config.toml
n_layer = 16
d_model = 160
n_head = 2
n_kv_head = 2
head_dim = 64
d_mlp = 448
vocab_size = 8192
activation = "swiglu"
norm = "rmsnorm"
norm_place = "pre"
norm_eps = 1e-05
positions = "rope"
rope_base = 10000.0
rope_fraction = 1.0
qk_norm = false
attn_scale = 0.125
bias = "none"
tie_embeddings = false
parallel_block = false
init = "normal"
init_std_qkv = 0.0463
init_std_o = 0.0
init_std_up = 0.0463
init_std_down = 0.0
optimizer = "adam_variant"
lr = 0.00202
lr_mult_up = 1.24
beta1 = 0.9
beta2 = 0.95
lr_head = 0.00805
grad_clip = 1.0
warmup_steps = 398
schedule = "wsd"
decay_fraction = 0.819
decay_shape = "sqrt"
final_lr_fraction = 0.1
batch_tokens = 32768
seq_len = 2048
doc_mask = true
train_tokens = 172300000
steps = 5259
dataset = "wikipedia_en"
Each number is 500 + 25 x the weight over its row's rms, rounded and kept within 0 to 999. Layers, rows and columns count from 0. Numbers have three digits each. The size before them is the row's rms in percent of the matrix's.

# layer 11 MLP down (transposed), 448x160, rms 0.0579, rows 362-419, columns 0-79
104:503526503528515437495536513490539508506497468484482473509500491464507543513477457491478516489459496510538514490518467577507465490514529537511518513506437514473508535488489520494485480494493485522462469536543543488560538500486526476482503509
091:491487494475445450487481474514498520505463497501492482470502481479523495483484499503547494466516543479527480466493552612473437483523544498463526486470491526497484496477501518479534505480507533493481502524522452530492517526521490555468509503
088:516498491510537524487498484531511507543485505523493462540476502532514526493501522467525477543501491492491459537470508420503539528494498527489502456483475513491515516450512505531509476517486499523471571507469491488469508484513488535489496523
106:481490500507475484503490512468464513506512478525510480498534542514485501492480542459516529493479473483477467490474498566477531516514484479555458471523501529535473499514491493472532484513471510480494502504457533556455513487527461512496535509
093:470472495495488470503480502546474498499500477485533489493566540460507494474463490496537492471500504485506495507516548401495493534467504489515500522490507491504517494511455503530496541532476534460499495505492531492510455490529516496455543519
115:481480526546474508511517499483555466521458564487517508478532525523512476509464497530502498471522485577534488476502486522464493489506527497481479496540516469480508492492461493492527549505532490518547485511494499504487498502539496544523503477
098:508500521515500502475495516525470502461448530480468501511493497462508483558492502483521492520524488531512459494520562537498493467506496496514488484500515427568524512540493499502514545544502519432534540486500515546514502487480470472482536488
084:509498483471475479513496535506515531482502492534533519517476498497525512500497479552505506487487460544513475506523517531515513522510457528516504513492506551504488515479516521482495477529502523473453522486532491494490451555523446499458431524
106:553519472507521490523506464501493512492497513519530472520492499500520497462515497484520495493490505465498519499499506476483529534513489481542472526466513498535537522490525555481502465498487516502508485546476534466512504496550511492513482519
094:509529520451488507522447489484536513518502509486483477472508522521508465507516474508473497507508497568515430482475505543513506537499547467493499490550491488523502477517455502497467507488482486513531508503477457483489482499479500498469507472
097:488536493541478483491505462506482483529511506515515487489510506464470545540486489463529511521514507519531488534481567621479465504481498507499507483511510475490491496522450506503482524521486509532517525470462531538494484487546464465512496487
106:474522504502549475507517519498467493498488526536510521491506527469486536492529482485506493479493536472504509449474502480503504487538499537474496469506490470509483460503506488484520510449464494501489453525503561493512472491499517486508513526
099:489528513506510481451480542527563551504488497540491527476504517496493485504478481485505473468522534527473463522486530486505510446489478478491536470502543447515499498494470490519512485507523474495485494488495538504495480446473482486541516533
097:529506490505525516516521521499506498535535476497520544508502541510479480549509502496476493491492463493458546493489507522495509526476487474579458535497504494487500512509460462541516536509507479534477488520443499481474478528492526432541510529
099:460523492540447504529502497520513458468518518481495499513529498484508496505491493498495470484493481519488497488508471567540472510512525482510571506538489496455486493507482512487523497532510542470458483489526491486515511485434477479474475478
093:519493490524457538503494447522538486503490491536501497502494516498504527513499517492526505506556474456558508506484478507490451538507513526495534485466505555486506477482570509493496474563501494512476489513552459527541520501516478489478479458
112:531503491508452506526479529514485477492464474482440505485470532524506531503492509560475492554500495528490520498506482494514469489509515522489484517453531499506508478465531489537483498529515485542447504464507424548466487522490527548486527470
107:468465531525503512502482493533515540483495509483527501501484510450561529502507507475460540501473525474495502487468471525480498506504481489509472546525554527543478476536453545475505478514505517501512488514533487472531492521490485475488453495
090:477505493503533511470461498453488515487534553509486505454497510506521480475524500476513532518457509492490498469498505519517484447494496523522452489504493510493470493482507518497522511475465478497538526528466494454511505504492471487495506500
092:518522553512522480492519513455454520504520481474511503494491479535503478510518535490500490467503516469551494510475496615465539492466554499496502488509484504539486450502513510499514498503508506498512472476495538495491533479496522482493557492
104:510465546495481494501499475520488514498492465507556511506528489540458518511476533514481482487536480458493498548515532468483445508505493482484503492483501521542502520515489537486455517528441513525493487532495466486532522490491539493508521532
101:520504509449506473508479496505487495472495503507485519506494475488483467496493468494494536466449480449489512458489511479494532511500491485521464452465497502511503474449560545503483496495521489463499425557486545498500521502477528510508454493
088:481490549503511476458471540531518482514460488494499495490478514482502462491458478498475525472515481499473513503489506439519497461516430451527480519480509473512481495486478475506483472485504467494511478513439487513527522503535520509516509514
120:506494539527527464504480479483467486515492570482486502501534527506506546477499488506525471516501469474481483478475500553446508481505519461495502473516465408501519506532473524512507552491479493526509499485502502509496476488482532487515518540
089:510516499488510471509540487491480520535533534481508487558498504480491500471516479484460487472501522497520477479534511543520539503514522507488516505493516518495525506501534479513536502522515504472483481513579514484468522542509472509481487487
093:530535517513505483467490428469490481463517488484495564503481508486530471492564489505498509507461506444515486497502495508478539522498505479502508495454505473529531507501490491505481515531503516479531466490487532491496491571493555443491513512
101:515500524516492464484467539472528495486508501481476489471485484492490501482490467509453510480509507566473495480488497547506502490519505532514481487522518488490483557516511505514471481510512506510535457468515495500503486497517520505523507549
090:497479520541500471466471484489556504519472494436522489514484507482524483481484529521470432460488504463505504505488484459503521492539532523471526499478453515505510532494509544498478488448500500528506537463532478466487502489532450494437547511
095:497524467485486494533515503484473488510489502531488523447452490527496504518492474497481525471464508492500503504448528526458509521495507477507508534490499505521518460496483505462480490530497537478546498529478496475479484499512502495506462467
091:473480490514466463472489488504486536492463544504502474485514488527484549529486526512457535492545523496516483469484525545476517509501488484520515507503492532502479530504498494488507510463524488536470461531521507497482519484497545505542511489
103:503549511501512517540524484494471512507499500460507512478529523544513509472538521490480489508504546458467522554489487451474510476500493494515507489496473515533503484531512469471525541492509480525492546543494559533486499516477468516460489474
090:502514494480531529479516508486495468533509521459531534519487496508476492520482530534498470498465514419509541537494519461544512544504477528513524545527503494489506528496481495509512481469508481533491528495477482452488541485503509574507522436
098:477468487474510489499525504494501524495527511463503534502525481460473463509526506428490499472462508477551471469486517483503489506471484532473526476531461502519533521550479508488555483489531483466482508516523542488511474452485502462476489549
095:479501504465491490527496501481466528498466534468503526481497505504489500507477463490478492511482514478513473485495499539495491489528465500479449526465501552459475549505509516483524464500491479495503511471572503474485468552515458491546477500
112:496488457477504484503488540500479497518521514471504517477540510494526474483480517560520506482492477470494496520482487463483508481506510495537459501465472497513530446473479506476509492522501497473508465484548483479523468485534517506493494503
096:480534508543517502477497508473504499475532530499492504475505468474524483516459500544484508499455512566507476548499566579564495485501448493523543531502491544516486497551481472471463491489506502483509505524539508493472516514487472462520482475
106:521488461504536568466513462528529522551499484522506519468535489484475488461494485459472512490480471543481486506519497542471479493517503431503483492501485492497548538520458466529539535530510551487466492480543506517470493475515512508541528508
096:489488533510512584521529502482488463514500480472507496491467537521436500494516524480490515533490467486517479488494483512531475503479504510527503500535492495496471490506461522546461500479506516498453489475439497500561472498509510518509461518
104:495504518491531506494505491491513494489502491490526515441493496483454507513490480440477543520479515482465488525496484550522512510503518513511499516475474509497525548535512455498480485509495517452475521476474555523509498482507504477488549502
103:500485446503476484514513513488489499484486462506498487499482505508528538522518501548519471493532486505503511511454529535494545462548487495506511479491474523545533556548512499488466473525445510496506471547493526511512525488495527502505502550
103:505540491483519475492514525497470471496471500520506485518504506481554456493517491490564520492489457481486489534536505442486522512489511464540489488466501511492504503477488517466497466525510474471485486528526521529491467505484455487484491505
093:465493505484477508503500532502514523508498522526494461506494489491461482461479460478510502505512492507462450491475555522466530526525453512481520512535465549544517480498457427541547496465515500475541513522513537528502537482465507503466528506
099:522487512486498476469494485523491513486487511453480500512492460490527517539545457519522456505473519511496478486554508525531544503450473525494476513533475540459489469482540482498519490489478463494516491507460482520482561514553465508532547516
092:491554504547487560507492523501438470456497496526515512516460474500465535498516505485482507495463535559492536544516462482479534511528494535504510515477485483524525496512506493493534457491484466473564529498478490504527487501503498483492486475
100:504485504486487495458475516535530514502530441479516511506525487524531513464512520480519516483493432499512530513548538419502440492501542438529475507494503532507504523511486475518544482486471486507537490529482508523513495499526522503529528495
105:472493533499543475485474530499541522517483531483481496495503513464492543462510492528460515504523520557500470506485508538488440538488520481467467492503507524493504434497534500541503539445484478500496524525471475550443473449496467509469502473
106:519439454453491518487465507495532501506510524533531507539503479536491495475519508515481501498475517493528487524466547461500489463478501513515474493505519489486518549506491441503527519543480477489520507488498515509506456471490542506517525467
107:486470480473479484523504499496478496484525466503499519457487502521476517543468502505511501493542498557480517514519453551499505511500538461466497532548536507497476508529499516508440414497469552493501480483491490530504517528529490500476528494
109:477531520530527454490522471525537526465520542510531508479542485498514477496464552485522482486504448486520508507485512506531513515530463452499492492502532506467504489497524434500485484474449540498495471475511459491465562511495521502532498493
105:482502499531516522499477507538516522497523487474492483475474527504546532519502523524532513480519498471512511503473509491485442507483526475527533492514503509436480449486533495496550528522505506550530430535497492499544513516473481501556483492
101:525523494480517470523523489454513486522522517529518483509486492508488483518501540516494505478502487500517520485481522525561492530460508525496501547503509501546506463494458532477494484472491454502517483508472521493493459539532505457483478501
096:499452478468511453472498545481530516474522528503471483529509489484504443472487518519526529445518480480499486513492492479513507497474543508526440461480542498471466521483504511526480448515500512502497477528518494492497500509536522511557500466
097:471515513500502501520504489499529473488545519506508547493514514529552485486473494504532483498492502511515519472453485532526470514497466479491471485470531484475498473464496514486488543553488523512504503519496446530503527538490462495507510548
101:486478512509502463500500522527491505474551487500489492487489457561489515541492478464499478508511512509491500471492488581459533541512483477495517511531527500525454475531534511478500511473509466523537530503496520509535520497485490483497483526
102:518483445477483517482522484449497512483500535481498535428510509507490471524446530504485516484537519568508464486516514549477458507523484515442505509513532520518458455491510478491516459502496516503523533525512536481517483524523469514525454506
110:490458508495469508519466460499507461495512449510488534498527527505467516494496508471471484516513531539515495514493492563496506503503487490463524498550482498528506532478484520500518536483479488484529546465517535534497501497546534499488480475
107:545493445488507491532465511469508526489428499546484432496518547499547490492506535487459498500505481480464472499507474465490522515478537504482483493489488514454492529492491504487482522533543496495490484495487464504503514480536483470514487461
099:470527483514498538504444464496471502489445517453496508459495535557457504487485509526520515468495482487516485488474510432523482518501480502466457492527502476473509490513503473521526476462469534485499497488484466516528523554497511504472509508
# layer 11 MLP gate, 448x160, rms 0.0782, rows 363-420, columns 0-79
090:481489522445509506502507540507532483478515458530515479593500459485464500489505515501518490488473457474462502513509501487488475507516497514512454472467533499513483529512535489535514495493505567491482519500482501521481468509488550516520478536
087:528541492522495495494500493501473517529489458498520454526481530500504492488512529536493486519512501510479503509481503527511510504533512500486500467475518523539517517512508468480506472478515477507529543522483528489437489535468514542535492474
100:450520544532495493508527512488501537475515528485485511480473482498528506490514539503536498464519454506515496497539476495500512480502487505497461511512515459492455460488482455462487482524467471582458471505480491482463497497474514555488534465
104:478505499494528497474502509498478471462476465542490474464512523498540512431464502492534534498525507495518503489476528458460498532515456502508516513513459505508514520516483492539519518502528480520502507518476522474509498453518511505472469526
106:503493484505495523475507516494502486509502524506506502541509530528525538553504478484482473480499554478483488500525521484511496510505515524508512470457484516478478492519517501509455490496493548443467504521473521518470498474433487517498519487
096:493469541498438482526485479523509503522533508532533532488494507512460492509486497492467479492466530488478458525512504494481489518523486511476508491513517495494502461483485534507515505414491514470493498492481478523463559475476521471531473521
089:506473453524525495503474465495508472472516442504511472483461490542494483479514521514493466513533550487484463530482490503531502524544518484468485474507495502499519522500548506483493414499523462480556457523489507487513489518504471523483517485
099:560497550540477530485463494499507477477536467494498491452494489472514483508490507520487494519513502524568482475484499473526522498499486526498532528503471531523496512508479509524472528526455497547495533492465475542495492509502508491477513505
098:548491497465520520517503509494526516494516488488460491504486505465495487494521473503532452529473514536504520530480517499486533484483492501502497493462528502537475491527519520449504504522465448496457524451514512424468508463469515530527525522
096:492516527523548508473476490488485462540461505516480503537459510508508504502537484467507511477474488487513502522508531536473536527523476479512487503471491480490512504498470510483481538524453519515482517473485512529428564499474512492467493463
113:532507493527512528491484501469512483532487477459456489475506510496519495462505502520543525517513553475521435511533519462488516528461515528509507516485484502503444479514498488521503526484469502513496508465531516500522531498515521549545509504
101:486493502498547486495496486472476517496467473499504479542518502541476550508506486538491520511519496526518442525529506462510529518491469497511516500521472461524491521510481506508511537472470479496505550476521504488490478496496508453455521501
097:483490476493495491517510503500470554472516530526453498558530499471489505502479498517529485484503491539483547503483507492492481486506481504487539489484498535522517513465550495460514483506471518551523526482481461516480523505525499503480458500
097:452498504539493508462493520493503484472502498486514492487471491435524481504506476544492503508544526451563485468507474489500485524520498478470449511522515511483518506440464492501528554499510496508472487475494527537551511503490501521499471512
094:483475494496495523483491510462500516491472504510463488508541492498524523495493505530566498510516531489523498445507515509481488513527475493507532517510473484540476521469517532482520490535506454521463491509521444515513518513477487524467452483
090:497473515555524466466521469464501478524521517515488516527516521478500468496508490537473500536506508481533451486567504475519494479489484519508515512499489505491510485473518509491534492500501514533499512474487482542486526507513521529538493503
093:526497499521476541477501549484525483505503492504516521520524479548492470535512520486531504518498500516500505514551473473543495459462475532473536457536513480482471512447526537509469505531502499523507539497512494511468488496522474487496519554
093:490481488493532472459460531478467525491528527514498487456511507495526480495527499492521524498482521481498502474487462525517486467501501526521475487515511531513508478484519517503509564501496508507537507553473488464519505474505493480508501500
095:498508508532495468459523503487487496477514501536553487463567505487486475510532548476484492488534490463500535546505503509483492524506515522539522487519468519497444523492458525515485578477543488469486531522528527517434517530465534497497531516
093:535459487480523490468530508513486528533509499494530508458512520486502512518464494502481533481504490516508508496540498437526549505504505479488537513496475487477515516501554487489491559452495473556506521501489475494509467515528475535475481480
094:503510500528537498520507516524516518510509473479532487498506519504469539488542517514508495489513561492519477494512519466524488532507480480463512501503557462478498527457484508517482525447488512544507521471470465517483483524485489532485477512
092:519491519468476502477435472545559502490470551511498481505500486446530517464492477516517503476518483511522549500503523535485475466520504509522492484500515522527506498487534535524475507469463475464463466517521474531526476485485504475514511546
105:507510523479500524532510508478488486487506498516480551485493517521476496504494493495527482510478483529527444473480520474474554504473507497476520532529543469499516493489483483519476496477536480544549535460468479539505520544522509474464510481
091:517488479501504515476523482544499518527511479528525464513482484503508527500526459463515477519501471542465545552513515515511547493481477537555522479536483515520500507492535494459489485494476464486527489478501495467523532517482492518548493524
095:496495458522527516522456483480514475516481498495511475507519574513511497508474512533458501473493524505465529515524469496521532505490495514502519507527535514474470474488538498540462471499525467503497500534534496510546515494510462479487510437
104:503483515493531527505477513532510512551469519475438525474508539464476483512514503527510487486492506496515503472485516492476481470488514487483518522506466481512489530458504515474523511507468499496511529548500462500476504464413474526491562482
088:474528524484529483535526536529501496493490536528481479497482505496499505516554481501502505562550493472513531483527494527482456492500469511508530518506492481496487472504503470497538495520508504502424493548491524523504474449514514516537516528
094:489499470560531489516539469541519507544479523520547526520486493458515488483477476501450428505484511516545572512537497470506520494513513525497489480519517479536496534480466495506497503475502483480543490521505486534498532518469515509498486486
089:437487471491497485525473528471492470536482479490492516497485496449544496505472508503506513522471456536533511518498547490462452469478517495532492474474532501469497531532525492565479470509513479449527454500511555497461467504531524490479541531
102:513506495489485505532534521480508515525529461514460459479499514508466471525484499541500468470503495525526476515504490488491543513469534438522484526471499534530506492502475522523508483466498528513546511528521521502508514555481528461508516468
087:488536490473531490491507505513488506539482485507523515521462495487452475495517496498481495517516536501530478503478523533552513524505561510534503514555504486507486544510533495450474507502489508543483489509453525521531498500480499518496533528
099:510472486540474473504474485524541509464536532519488513461505509495489539487493512475543500550527491485516517519519488487533460484489462515527527547535503522519510494527528482478473511520504487574514521516483493532475513530524519504467536474
092:469482511454475495504476513425493460499470532470438515497511502491493531493511480522535497477468450489511471508542511483489469469532480499486488509474485517446527522516475497517507481466511468501466510499516510507519511496458527489518527488
104:534534525507505510507503481477499472548534487499467493504491474515495495561487475509514494504487523510524498523531554485547473486463497507498491567484492507502485479538494503504503480470493502506493470498503495489492483472467521443493493500
107:532518504497515564523502519500522528531462494536497479462494526516508512548530529487529511520537483530490512512532481512487505494494497481529507548538463466484511446535535494489497486500479509502529488501502472534497512463450551536539501474
114:543508567493500507508489444522529475534441512491517513519532506554523547517525466478502474522527466504514451523479528512506498486524496491493491514491539516538509459513540533505505491498495459548504471502455511524510516481498500453526452461
097:462534521543530545513501453492467477523488479469501484492517530534497513450544519468473519489487511484522471522534539477530511489490538493491516484502512453515491506529465510510534530504505434503501499478465500512489493478530508512509518492
104:538488494462453479510465486513503460529493534526467518477564528539517488497490491509546528541535508462570480515542549515504522479528484501467499503545494462489475465479497512513470492523457529532528489480527496495454513479517517538491492484
100:535477544454534521517492464435530508527527474543551498527541533481514485490484516475521473482540508507500484524512529503543489502479499528517477480508505495470507495515479459520507496486467536497476574515509495481505560479470510532474486533
106:484536515503486464461524472492497487513502508544549458495478534533524482539487497454490496545487587511521487541478512448504499448490510525501485527514479489470477540506472530500498541501477452488488492501518514485464505468513472498535529499
094:479552488499503453521486453501481530506494516528498483528478502470480498489513499490510468557477491497491499499495413509545529541512544496544468483512550518502495503493487500495505490515468480502540542499469505472465491514509504508545547572
108:481477484504472506464531442520556532515474485516487516487474562493450521514475497455489515454540494513491512527519475480475519483486555539514505527485489475485514512515503500497501503463460517478503526474498513527510518532493492473459453550
096:499473480475485518513488503483504498483509462518480464511473494520500491490489516539494520550495491509508469488473481515495482535552510513498515474498455516519520484497508497496486480568470536485460477516477526496504536493507518503518505467
105:489520513511517497476488453488543525473514467493544532469478488491515541462490492540501514485499441499500517526508515480527483514497542518503496471528454493461496498528500498563516479491502492511516460574444494538515480495471489493515478506
100:510474478532527504517536503456521509514505516506519491536514453466453490475481453506472472506482476499513457519526516465551501537466488517448475481500528511484470506545494470480500495454517493555483524528474487489474555528565480475513496494
114:516458511531466528523459447509521519496495498501482468482460520517546523495490523535543556512543496503475466508512549505475504484496542522529467477516510482540490491508472489498517488507500469493502513481531486547538508481475533524524491503
114:464521505485500494510471509457524486514478458478478510504498521501516494505510454524494473490539492459500480513537531486493484504499549485502475538528471477521502482502486494498472539537490497512544473492443460545476572487505490492509533473
116:502509492517499485465544502522483508477513502487547497509474493492485494537507512517505467526523510499470469489509502492522508494445511499523476477537536471494465477499516529495491527495482497521493499518448480522475486474462508483522515485
103:471485481504490541502487518493504465547507480475506522514456506519486477556480497477486503511523532502464474489506527468456474493487579486469466502513494525503468491460455500465529486541506485476482539456517488464522514493483486525523566471
094:539460551500498459481487499497480495542507486554491494507513503493494551496439479546508472506547476529506516516511507483513485469496504480465539525490496518526540471495528498519496502504491474514505504494472518503483493525505553502481495533
094:537511537493488486534557504473508505488526474491492543490484482497529475502518516492473489524510481521468538511493472482514495455518494498503552502493499513494475474471509522545465460512498483485485470463533487548452521496462500525462491471
119:502524505491505482457517516516504460522493528531539488485508501530529515510481495474530498501516526506510474458490480456511505517523480548501470496474549481482524478518508469514463497546489508536521503523476498486516533503445501530490502448
098:502513549528474517521493485498573491458458491480516454467557535512558501466500531507530508482493527504506513493501458492521506469508481469450490509514550502558458480500523488529530524521501530499546527498527458474478503503489556490528474517
113:483555538523534522502497459443500432544503566502538507512538501533528511504447504515497505502501512475504497484488484464483527468484489511498468506488535494496484489481495505505492528490488456549484505487472538529466506504498477515510451507
105:486482531490492462512495489507498479503517509482532447516490477527463518551498502497512466538504499497514478474504462483465496496483480520487453472521500501494527466496446507489477524503472542505466517511474534485467470483522473490462516497
099:521518508510497552444492475511527496533598480515529526469485477514492537537510486467489510466526513507500498488510534486532467460499529503488509500526479502475482473538515491504459554497533483518506511461490520479494489506462529500531473472
100:482477502500552485465466471488462492474506473513523512551489544488535481544500502504490516496491502479521489488514490474542515482546484530447499506512491521502488510524516537529504500488529518497431485486506539495514549540496529448463460492
093:448504491492492519511470509468552522511494494552484515482506486516469518491515488510533490481490512495516483464528519492526502468497504487478492507550523500531507434592458490500506488493482464528498504528509471522494532523503489468515505487
# layer 11 MLP up, 448x160, rms 0.0771, rows 363-419, columns 0-79
088:497504496471517482479516505517447512464565478442542535584499505504442491501483531514481494475519481492530502492505499541462460470509486477553494478492500532506501521490483504493526487488485555493480487490512504484513491504489508527475533509
081:513532534501507521521549446494503504495479523497496458474522523525524558536474466508531477504500517504515488489535505446465494518492516494501492491525483496545481495492474535529490540543509506508489511489508468500492510482460482486455482524
106:483429525548529474509517532527517507470466494529515450518488489465509502509523506494518497501513447512501474498531508494463522518510466498489500480527513495508493497462464477456467469511486495498473476495519514533479455527483496541536533534
101:506494498518511517509504472472521470454500463507505506505527501524486515483474526519414469494513525506461509488471499498467463506505530500526484479519510491489463507490513452502458507458473499554567518510494526501517500508521501504549446511
111:439457480514461534506489509510502520516515495486471476506464482472503482520478500497484494508522506472491466525465445521534507480506553528485539498548503517511487512469508536507484519514529499537496491483481486540471517533472486500495519545
095:496496508442530471472527535480516548580520499483496524509478477484471526449496493490501494506508513508528479505474556514488509487504514473511540506532516538496496460476521511473493507499461491517501501511514507502563515483459498523486518470
085:517512518474474496532485466480497487500497519477467510495490520527508554493466482525499499484508486503453477477531496501488509529477481535486497476478469455484495485485532480440483489501501511507522482492459522453512513493536503501520521496
105:559477526519504501504497518521503487440536464473475484466493500462523493464509534504511507517479485508514479505515518510471526485500502498545502506453487495510539507525428505535454450527477505507521524486462490556514528515509506512483516488
094:513480494503513438522459512506470503482508493516516535511476506475466483490528484504460482506458495449490531513466504494546509466452497491493499485532476500488511535449478475497497510495515526470497506500488494481454497532528543520477451509
097:511491450506497514508459498453484559523488487526486512517519488484494508541501456507476487477513516464461505463515462477529480502519524465484453485489474507489488501433493535471489531512508497493514481489484487474483528515517580513449555524
104:518497492519488523464521541536503481488526503448464532481493475480539520524504480550486522551510509479494481506533522517534459520430473516505473489505475508524500455511519444455525506485487491510509491502491515554472454531530557497540549498
099:464556498493481514471535484514520524522485526512493488488500520506513465500432501488507483451494474476502519475485493494513460478552527452498489484497542528519516490503484508520518481521534501487453515512521533487498535501524514520523473488
099:467520483489496518495532552533481505472535540465508571526496480507526468509510492467493468500449502480437528496485491518501507522458482527490518503526450468492491500472507523486488520528507527504524486495520494493497499456466495467534533536
097:514525500511549476490496497472486475519453479512477522529530506493525498554473489493511522481448482503487493486511502528467507490511508501520544516512540509543499477526515537487576533502465502486489484520523505455486500520497511526526487473
094:501480481488525515508511492524522540488519516536507520511483518459464508508490513527522534493545507468505515544526496467508546495494518510565517548485501529475544495524513583503461508530484500523522508522494506536501500534466488515530509479
118:543516510482468543535502532464518505480466463503487509483465524520521543493488503505519478519518462491469523489496446499483492501509521493457516508461529502509475495520510516557477487497522480513471525534500442470467524510455519533481512494
106:490485540548473541469517544508484494501514494494527454524540486523501467480527512483469526527475534514514515488514473508531479476476484501526513496508531504480499517461510527478501498539479518567513532507503510473494488515559480464496481492
088:508487517513462509518525501513486525484516479495489504482571512512544508521470500507494517482556519505517478463502473420500538510512467443496524499467512500526493480522511483516478537488537517496474474473512467492496503487439488506514482485
090:519528475504518466468500535481515489476507443489480472494513472478597482480529515485473477544519504485559506521473468495520538498517483494517486477538501481504506481496500486511461493472527485524551453489521489487492517518507518512471512482
100:492487561554557484555443480532498526485480487531516501485481462470514490516509558533473508473491470424525489512486503502516453477509519505480483492475487506534479509488512529507524463494472503500486517505510470508472512439510509479502535530
104:493511475486491480494481540519493487474500509500493534509496484458509520466534488470474495482503531503485530516521496518476547472509488498466490474524479488463535484483505550538519485475492492508518499508454538526494471514480523505529479517
088:489469529500465500525524509543484527502500501524503471497499482536456505484535533518537512501491508513465519476487507484478528460487463535510491482500482540483514464537502530462489485478474518528516496473489502479490501530470483577489468527
122:514520514545473505508519451491509488544556574500475507512517520505506522527518481505501491515530489505472465478505530518490480467475486495473515483493525465517518459514460526509504471442509492544498490485472543470515519468503516492523533496
089:505474490483475529478488474543509486516487467486557464475493487504501514524544496480513520479492511517506522530512495473501529528504485534510547499539437504503511511483510524509501527463486473485509515493440480521505481466508501480472509479
092:488493539497517492538477521506480476525488508502521474515520533529497466458452502520474474509494475525487499521521464530479499478521518479475477475507460518499474468521532496519542555475505492512477516495533547479542509496498501489501522490
101:504459530497491524502494491498491509464492473510457474495499499518562487522504475521493530495480505493446462470482484505508505513497516472467514496502496502493493518524508480480491486567535533499490414477529519527495450485523512509512492494
092:481485490542475531485487463495444549440485470497531540478494463508475490488523479494492492518499506506485530517490460528503485502510518530523454490539513543496537558491504504509471486487528498463466515477478517509536475521534485448514473529
096:476481525539470487518527527518478450504489522476517496519494528468468479498543489489490478490491519502507533478470476503523508448536447503483508521508485498509540524466491498473521528498577500465487523482541529505502479555520514565477522479
089:528532485507512520516505512487518497494533442458475489481490452535538475503532512520530467511472502502489524522463510513511513523474501472500518479489502477491519523522498531476522527475469494486496520453491490533508524537486466491545509486
106:505529487499516496526476491494485556521481525495465499441491491503514541467478539528511515502548555496532558509529529490512487507529510516534516488527465519470521489523509506468507487451509486479511525538514478499498452476445510505486507472
087:511491496499514513516498512519501514441504491494521480488562490475537512496478510508489521476506508467512465454486474494443498455519481479487473493514496496526511493503519501485483508523535532446499467483535480521487486496502533463496504535
100:479492489498500469498526530505479511500565497464548550463457485489478489492512497462474525538529469496510500484533525519515484471501465562502509520548482503514526483510472450466510509508533468512525484499470540487505480528511511466469542500
090:486490531496488530522492534486473454487508510495504504514514506488508472489509464495474492485453479489513488487481487507479511500552488495487463515509469566484498553519484484473523474501516494505502513527557515489504475512500474499484538472
108:529485486506536485514518475520504511558497493551484458449483523498504453523476530490527465467467493494489518505502516494460482464530505498507434526446499473468517525491491524514493496512480513498525502486536526525538463466556514485462500494
097:529490496509505476501490527518503517479511513520550501512501557497520467525526535493496471500497524485549520517468504486512503514503570514497524521559451507482556505494504471534538494502503492454556522507477488487499480493497521473518524491
104:477496525528449499479485553473530534511492517480470506517495488499513509504514526465502458483511498471475555478502455492518535500467521504488503467518483481475468500470477511491453470466481463521510500509482490514469480448494475495550527475
100:484541493511546524517489509507482528521553466533445537543480518534499524523447515553525491498479550466500496518519496485488502526511530468528502491502528513501507471501496484485523485494487498526470527500453527516475558486483523521490536458
096:514550478475468550497516472487487499538499511511480495501491485546493473521540551476507555488506505481560480518530471523487522509511474526520484507514465480508497520500466449468448518489472498478535482497477550488475501491501526500509466546
100:481484477465519466503484483498502519495510515551488501515526525482460504468496508459485482493549521522499483506509485511498504495547552468505498471503479518482528489520479482518434472471475538491510506506492507510510527463515524521484509555
101:530489506476465506509523478484484505482512453422497462526519487511531539535481507473511529518479482532497471518515532522468488497511535503489462529499543470518498509491478516521487519494468480473508452511527548546530471536460509470474553527
091:463504505515480494556484511527514491486481500481502509470481451504522478515483506507549474486505495518514495462506460514528533515522484499529489512486473527477477468442506497483450496535473551552507454461480463527561506460494531463459503487
100:519503494529491500476478517476533466449523481478495542503478475514455504459496492511488458491481511488526482510488534537544510507516486459459519505469489493507450505477491535518449465520491458522478464467476512490545488486476478504495527465
095:490478532468522484450449477490524551496507513517488484474547525520491494495453481513553494493500462462502496507458519500494461488451473538471484479530471519501478499464476480489515482533522495494450496470494548534461551522510478525552511481
099:517476480512522516489530491527465500483515509518505483518478484517522459476511529477503435515521556482529512483494485493457544515505506539532503519499538496495551471476474474493463514457457554557511529497504510496523526483462537503486515451
103:460518510550499551491443482517458474503470514498503504484476538509493550541529489507516500494481477523494495545476470504549500473494521476490533507530505534520499525475481453530537523494482505467490492491475522457483510493481531524521499425
102:524483490478472481500476527498497467441476522576508480534513490470465474485554519494499550487481474495467463502498517481493465501525533503480554500484472515466487503474511526522527501457542532478505503512483538445479493492487544508514503525
103:492500530489510562508525491512521473503482467474486524507504524504512496469515471519518466494462456490493500528495540496476485479440485491506524516520515479484506509520501517516464488445484484489504497516480488528480522503522533480496500515
112:461482472475522474509466481517521500568498539501530487533547496504511511500485479502519467533496510503484496550485505480478538549491503538517503508473538471531516505485466492492524478487504521469519563466527506475496492541464502472504526477
102:548509495481504504518453510479519524494510483493533492496489508511517527531505509501536495506520491512459550510490550520473479467486472435500491515521460515474496531444486510507518491525486477518497473449484485505542485513482505560513471534
104:546472527467491485486506495512471485535519489501486472465535456492521527512480495510504481475545496527538512519471517518497500482449487519476524522504515546478527468491460499507450470522468490489531502480469486523517486528520493513469472559
097:551471506486512474476518502475529474505547471518503471488517483449526470457520460540520499479580510504478507531472475535531481468511497513502511458498474488459494471460499486522446533455463528448454485473497519523512483525473484501492507488
104:514518493515462498536459525511477566485526493476481485500481475521541487520463532498542527504522506460498498515505502523516460540495471465490504498497524480504489468500561513504545537524481479497508513501512481513529489504485518475496437517
099:527509531515470508547450465506486482492486532470491490454513478520510479477510519470509464462437513505483458500486454519498530498503469497499520508531506491553495503491505489488486539490555502497535502445537478498525505478522506507538480507
097:525475551513481461522523476466508471526501471506469487511509500505465537540549480499480476519451471518516459479488477523480478504493499511521525519519530554521510517486488460524494514448536488476550496515471498507502484495504480501495472492
109:529508506513504534515501463436469452519491510475530507524521521485496482477469483503491469473495490483471503457525481468519487501521484533509519472482457473512488465496473518484495483524500490528497503458473522509526535519555476513509480486
105:544516522528521513557485528530476497511507463485549457512493509469499489477526500496471444491475469534515476493500448518486492492538477514455529472509505537517583496507522470531533488497524481521511489498537542473495515480523499541528519513
100:498494491492466451475503526468529489506485493471535500516501465487462498464492468500509473459498477500479542509481523491495488487476502513470551487518526458471509490477536463520513538511492489482518501485500525481468479515504523480521551468